config = dict(
    hidden_size=640,
    head_dim=128,
    rope_theta=10000.0,
    qk_norm=False,
    init_std_up=0.0141,
    warmup_steps=200,
    max_seq_len=1024,
)
Each number is 128 + 24 x the weight over the matrix's rms, rounded and kept within 0 to 255. Layers, rows and columns count from 0.

# layer 2 MLP up, 1728x640, rms 0.0538, rows 1413-1426, columns 80-159
[[112 124 131  80 133 150 118  67 135 166  73 120  97  97 126 171 118 129 138 107 123 125 107 147 105 158 131  98 124  89 166  97 115 135 140 120 109 113 138 127  96 111 142  96 125  87 132 134 102 129 134 112 187 154 101 114 175 115 125 131 107 146 145 150 119  99 119 125  95 119 150 117 136 119  92 117 153 132 123 153]
 [147 126 126 130 136  79  65 120 142 125 150  98 115 125 117 134 104 123  95 138 156 117  87 164 145 187 145 185 114 109 112 128 155 119 104 149 127 142  87 118 110 145 129 155 199 134 151 109 158 155 121 153 124 156 147 143 134 133 123 129 173 145 106 103  80 154 193 123 134 109 120 124  95 148 108 136 130 129 148 105]
 [102 103 119 120 126 101 127 107 150 138 120 137 118 103 151  91 140 140 132 157 138 137 120 154 150 137 155 100 108 139 127 118 130 133 105 126 120 148 130  94 130 173 135 136 144 107 113  66 179 113 110  82 148 150 138 143 126 137 105 142 127 173 135 146 166 118  99 115 142 142 113 127 118 120 110 109 135 132 144 139]
 [152 156 158 130 139 126 133  85 125 127 105 119 129 139 143 149  92  88 156 157 106  85 142 156 164  99 128  96 155 115 139 125 130 116 100  93 126  92  96 111 118 127 135 132 135  98 127 159 159  53  82 167 137 133 151 140 118 146 145 154 124 189 122 106 110 118  84 171 128 137 151 133 211  78 150 131 209 142 127 129]
 [103  99  71 106 106 130 116  96 114 156 152  91 151  89 154  59 117  98 110 160 118 147 100 118 112 130  97 172 136 122 123  98 123  90 155 101 146 133 142 145 134 149  96 102  81 119 163 119 107 151 148  92 129 138 157 106 138 148 116 130  83 101 142 143 157 142 113 106 140 126 186 169  96 134 137 105 140 154  99 127]
 [ 80 150 121 131  73 140 101 144  96  95 162 161 146 105 187 150 144  96 164 156 168 159 127 113 132 126 127 137 119 148 133 122 130  99 108  98 140 134 128 147 116 164 115 110  95  95 119 135 135 122 134 103 130  89 144 130 108 122 112 122 154 104 131  94 170 126 114 142 159 141 144  94 144  85 149 140  84 118 173 162]
 [127 115 134 108 142  88 137  72 135 146 132 131 159 108 111 112 163 125 124  71 117 136  93 171 144 147 104 166 104 117 141 124  95 131 195 123 144 132 134  91 115  94  67 109 115 138 142  94 154 122 136 111 177 133 109 147 140 136 117 107 125 176 120 110 126 126 118 119  99 142 159 155 126 170 117 154 173 149 116 146]
 [148 106 146 113 100 130 120 104 111 144 106 111 139 129 105 164 100 124 158  99 132 129 139 142 123 134 120 154 148 144 119 110 130 129 140 122 145 146 138 140 105  94 160 155 104  96 164 122 126 119 107  95 115 126 124 118 134 154 118  81 136 153  86 106 146 101 130 128 169  96 160 156 101 143 146 124 130 100 120 115]
 [147 172 119 163 131 130  75 116 135 117 122 134 127  98 121 125 148 110 112 119 115 111 155 147 132 130  95 133 130 164 134 143 190 143 158 160 145 154 116 109 127 118 153 113 131 150 114 164 120 127 124 123  92 125 155 132 120 119 113 117 156 151 107 127 131  92 150  77 121  88 145 129 199 126  87 136 104 150 154  99]
 [149 135 142  97 133 101 146 104 140  93 134 135 118 184 116 134 160 141 138 138 144 122 121 147 139 159 150 121 112 103  84 159 126 164 124 151 138 136 132 138 178  84  68 136 107 136 114  88 128 140 149 122 180 144 116 148  81 148 111 161 102 147 134 144 170 114 110 138 165 113 142 118 142 103 155  80 154 146 101 139]
 [141 147 115 146 160 126 138 119 132 139 141 123 160  76 122 130 136  97 130 118 112 112 112 118 116 111 105 134 145  98 142 111 146 166 129 126 110  71 155  90 159 115 134 121 115 145 118 106 109 101 140 113 175 115 130 153 107 133  89 153 130 108 103 108 140 104 112 133 143 128 139 120 113 105 109 134 143 116 130 134]
 [146 134 120 128 144 154 104 130 102 108 162 124 122 153 149 123 127 133 210 130 146 126 138 160 105 103 104 109 125 155 103 130 146 116 140 111 119 160 146 150 115 100 118 136 150 144 139 117 135 117 136 159 126 143 140 173 136 103  86 138 100 100 146 146 162 115 110 101  68 134 144 126 141 146 116 106 108 125  92 120]
 [119 135  74 142 117 150 131 130  95 117  96 152 114 158 101 119 132 147 146 114 173 147 121 134 107 106 111  97  65 105 118 111  82 146 171 120 117 110 128 183  94 101 139 108  66 130 113 110 123  64  96  78 114 137 132 138  86 153 124 112 164 133 121 117 137 130 129 109 107 112 122 107 147 162 155 116 117  98 101 156]
 [157 153 148  79 180 112 170 120 117 142 116 153 113 145  99  97 124 132 130 117 128 120 135 113 152 146 118 115 147 149 137 151 131 175  97 136 148  85 152 140 152  93 141 149 170 129 116 116 126 106 111 131 195 141  91 145 124 125 138  82 155 164 172 125 127 132 153 132 106  95 106 144 101 175 145 126 140 134 161 128]]
# layer 2 MLP down (transposed), 1728x640, rms 0.0541, rows 1413-1425, columns 80-159
[[115 109 111 127 169 152 115 142 115 100 114 164 118 109 141 121 146 131 144 146 152 141 173 124  69 141 123  99 113 152 105  73 170 124 124 175 148 189 140 109 109 150 163 139 123 142 148 104 127 134 154 131 109 188 101 134 130 116  89  99  87 125 154 143  91 125 146 126 114 172 124 163 159 153 122 133 132  76  89 174]
 [109 137 132 162 171 163 135 127 118 125 138 154 116 176 162  78 160  96  74 146 140 132 120 123 110 144 138 135 137 141 105 178 122 100 122 121 119 135  65 118 115 155 141  93  56 123 141 142 117 148 164 101 129 175 138 127  91 177 101 115 138 126 117 165 115 112 114 127 115 195  99 142 124 109 191 151 128 157 131 115]
 [121 115 139 153 139  66 134 102 114 115 171 155 125 109 130 123 131  81 139 121 131 176 134  86 143 111 144 149  85 142 131 100 130 120 155 111 149 120 151 144 120 168 115 118 148 114 119 144 173 137 158 115 139 132 156 117 122 130 122 142 133 122 108 146 110 142 139  98 145 119 116 104 130 117 101 104 122 152 134 128]
 [117 101 149 148 154 140 104 140 136 157 134 117 120 134 185 145 131 118 130 127 123 126 127 103 125 113 143 130 114  95 148 102 149 118 125 102 113 148 143 104 107  96 137 168 130 117 157 141  88 153 132 122 148 123 169 141  80 145 138 102 164 198  84 103 138  77 101 142 132 161 128 153 142 110 118 157 119 129 139 113]
 [126 134 127 121 148 155 156 115 127 155 105 155 153 167 117 149  93 125 122 153 103 132 140 145  88 135 133 111 152 103 105 145 143 135 131 129 131 141 127 173 154  95 152  94 139 122 192 138 143 164 148 126 171 140 134 144 126 115 106 128 128 137 112 122 113 147  93 129  97 152 120  91 145 139 138  90 125 131 151 119]
 [134 173 136 129 150 119 126 132 128 135 113 144 175 116  99 129 116  93 149 138 167 120 147 109 178 152 137 160 130 160 103 120 157 135 149 148 117 111 133  88 110  94 132 109  90 146  80 164 131  91 168 117 159 115  97 136 107 138 116 118 124 168 131  95 144 126  93 119 136 164 127 137 150 137 163 106 141 135 157 150]
 [138 102 154 102  96 186 121 168 115 148 135 154 147 119 105 183 109  88 116 173 148 160 167 139 193 166 161 141 159 130 109 155 173  97  88 135 183 136 166 117 123 143 113 108 124  85 133 155 121  86 110 150 160 106 154  98 164 107 149 102 137 129 107 116 137 172 119 124  96 135 119 145  82 137 168 135 137 122 165 118]
 [ 96 154 123 129 152 129 108 129 161  80 143 130 136 123 125 186 135 134  99 137 113 146 124 115 122 148 123 109 125  99 106 116 135 139 115 138 104 116 138 114 141 175 117 140 118 161 128 123 103 142 127  94 102 147  98 144 121 101 126 118  73 132 109 118 140 157 142 116 122 166  98 179 119 106 101 142  98 166 144  84]
 [137 144 124  85 178 117 154  87 100 130 138 142 118 128 101 109 200 124 112 124 158 133 137 120 162 167 130 102 162 144 137 124 133 104 134  83 129 143 114  97 170 124 165  96 146 136 107 107 115 161 125 125 138 114 139 122 135 134 140 123 158 138 157 157 121 132  66 130 131 158 136 142 118 143 133 143 155 134 156 172]
 [ 85 105 124 124 144 150 124 129 166 134 147 138 127 120  89 110 146 100 140 125 135 148 177 127 143 101 129 144 116 113 130 136 147  73 113 131 139 106 153 150 147 125 132 125 125 123 101  89  94 150 129 131 111 181 157  99 136  96 122 149 111 100 145 130 139 136 115  97 129 112 125 104 147 113 101 131 126 133 136 134]
 [143 108  91  93 113 153 158 125 127 137 123 151 136 153 120 108 147 129 113 120  93 102 177  96 134 119  98 107  97 135  74 125 145 125 131 165  97 103 116 110 102 119 145  98 127 142 167 108 170 133  90  84  93 125 130 157 114 155 169 114 158 105 122 136 111 131 136 137 112 100 167 118 169  93  97 107 163 140 123 122]
 [107  99 170 147 134 109 115 148  95 139 153 118 100 160 110  84 102 152 187 127  90 130 137 109 102  66 137 121 153 134 137 129 148  92 180 130  93 148 126 134 129 137 145 199 102 170 162 120 156 114 106  92 143 140 130 158  99 122 117 144 121 124 164 116 105 171 100  93  53 108 138 100 135 102 107 135 123 145 139  99]
 [110 164 170 110 108 104 106 139 160  89 147 147 157 110 101 190 123 151 138  96 161 128 155 124 112 114 159  94 137 111  96 166 120 139 125 120 148 186 105 102  83 153  99 146 151 151 128 157 142 131 133 128 131 158 105 133 180 138 110 146 133 125 125 159 147 108 105 140 139 123 100 158 102 122 145 139 180  84 106 159]]
# layer 2 MLP gate, 1728x640, rms 0.054, rows 1414-1426, columns 80-159
[[ 54 120 106 107 144 150 128 112 116 115  94 115 112 126 133 112 141 111 137 144 102 103  99  93 102 111  93 132  88  97 172 112 142 125 110 124 135 147 117 128 134 136  69 120 113 131 148 138  79  98 104 125 157 116 168 132 129 127 116 108 182 111  95 117 110 148 129 142 123 133 167 108 137  92 133 103 156 153 137 125]
 [ 96  93 114 124 119 107 164 121 145 107 136 146 135 103 129 117 140 133  86 119 163 114 124 109 193 169 163 150 104 127 145  86 106 145  84 149 104 123 126  86 113 169 128 131 127 120 118  93 177  50 107  78 128 195  85 110 147 128  94 123 126 122 122 180 123 108 132 115 110 164  85 134 119 152 120 117 133 100 144 153]
 [ 66 117 133 136 124 120 116 150 188 106 136 122 174 158 102 159 117 114  87 157 140 155  97 103 101 150 137 186  82 109 100 119 127 115 114 104 164 128 110 107  93 130 142 108  99 130 134 112 105 113 125 120 115 128 148 118 160  95 122 109  97 108 142  71 154 151 140 145 105 130 112 136 122 130 101  99 104 127 135 106]
 [130 122 137 112 151 174 104 123 155 120 108 149  84 147 122 155 129 121 109 143  89 111 131  82  99 156  99 128 120 134 154 126 168 158 142 125 162 138 132 108 131  99 151 130 132  91 186 173 161 146  89 156 172 121 111 118 101 115 103 120 130 102  81 140 119 153 125 119 119 139 130 130 134 105 139 150 161 134 119 103]
 [129 109 131 143 123 182 144 115 107 131 136 152 118 177 140 116 140 111 163 110 147  87  90 133 150 166 151 153 118 127  78 144 150 163 155 145 159 122 120  92 146 142  97  80  77  94 156 161 140 130 113 127 176 157 119 129 115 140 170 132 114 143 159  98 125 135 152 150  99 140  74 117 175  86  96  80 132  86 145 156]
 [103 120 122 104 127 132 116 105 139 126 150 113 132 118 125 118 114 121 146 101 127 137 155 118 151  78 127  87 106 117 105 104 147 106 110 142 151 154  98 125 128 102 154 109 107  78 109 129 127 117 130 122 139  96 134 113 144 139 113 163 141 154 143 108 122 172 107 163 124 143 139 166 127 137 169 147 137 116 135 143]
 [132 124 104 119  93 173 152 117 115 152 132 111 175 146 131 101  83 115 123 172 118 133 111 127 114 128 113 152 165 130 145 147 118 135 118 139 109 131 147 131 131 147 113 134  99 144 152  90 171 166 102  75 146 130 130 119 104 125 124 147 156 133 125 165 103 154 123 120 105 137 153  90 145 128 126 118 108 148  89 152]
 [121 137 124 128 116 155 109 123 146 107 136 131 132 102 107 166 103 142 141 132 131 136 137 169 129 132 141 144 161 155 131 142 123 134 135 169 151 143 109 109  95 133 155 172 157 130 131 137 149 146 115 125 166 141 150 155 134 112 116 120 142 107 159 117  82 125 140 111 129 116 177 115 127 104 156 142 133 149 115 107]
 [105  76 160 112 162  94 119 117 161 135 108  83 121 124  91 134  74 134 149 153 105 186 102 155 108 109 156 145 148  73 166  85 101 116  83 173 128 115 123  79 149 125 226 171 118 185 150 138 155 111 138 115 132 109 131  97 147 159 130  98  96 145 146 124  83 128 132 113 103 175 127 142 169 143  92  93 154  74 155  96]
 [ 96 125 109 103  95 111  92 116 162  98 154 113 147 175 110 106 112 193 156 155 123 162  84 121 140 162 120 108 142 169 102 120 188 142 131 182  87 107 158 123 134 148 138 151 122 143  96 110 143 132 125 112 122 135 109 130 123 134 132 169 110 109 121 109 125 120 141 138 143 123 166 120 133 101 156 170  95  93  94 144]
 [164 167 104 140 139 172 130 147 109 136 174 124 158 101 126 113  92  94 109 102  74 158 116 105 115 106  92 164 144 134 150 188  93 102 127 113 118 201  79 121  92 174 164 137 107 140  88 105 160 149 111  94 146 156  73 140 123 100 121  87 109 122 140 142 151 120 168 146 123 118 125 113 110 101 114 135  91 112 129 133]
 [141 140 138 127 147 113 111 112 182 108 138 121 179 126  95 122 137 130 133 137 147 126 196 100 183 146 151 122 138 126  92 170 130 130 146 116 150 119 160 111 148 148 111 137 168 136 116 142 132 134 122 118  92 148 145 123 128 112 149 144 105 133 138 113 122 141 111 106 125 143 106 111 132 159 119 117 168 146 129 109]
 [127  95 113 187 137 138 107 127 106 136 156 117  99 152 147 163 130 144 140 126 145 131  96 153  93 139 120 129 103 114 142 120 128 127 155 150  96 134 138 141 121 130 118 142 145 151 101 117 144 153 130 143  79 113 129  80 131 118 106 140 118 122 111 171 131 122 132 133 132 128  92 134 124 129 113  84 102  99 120 143]]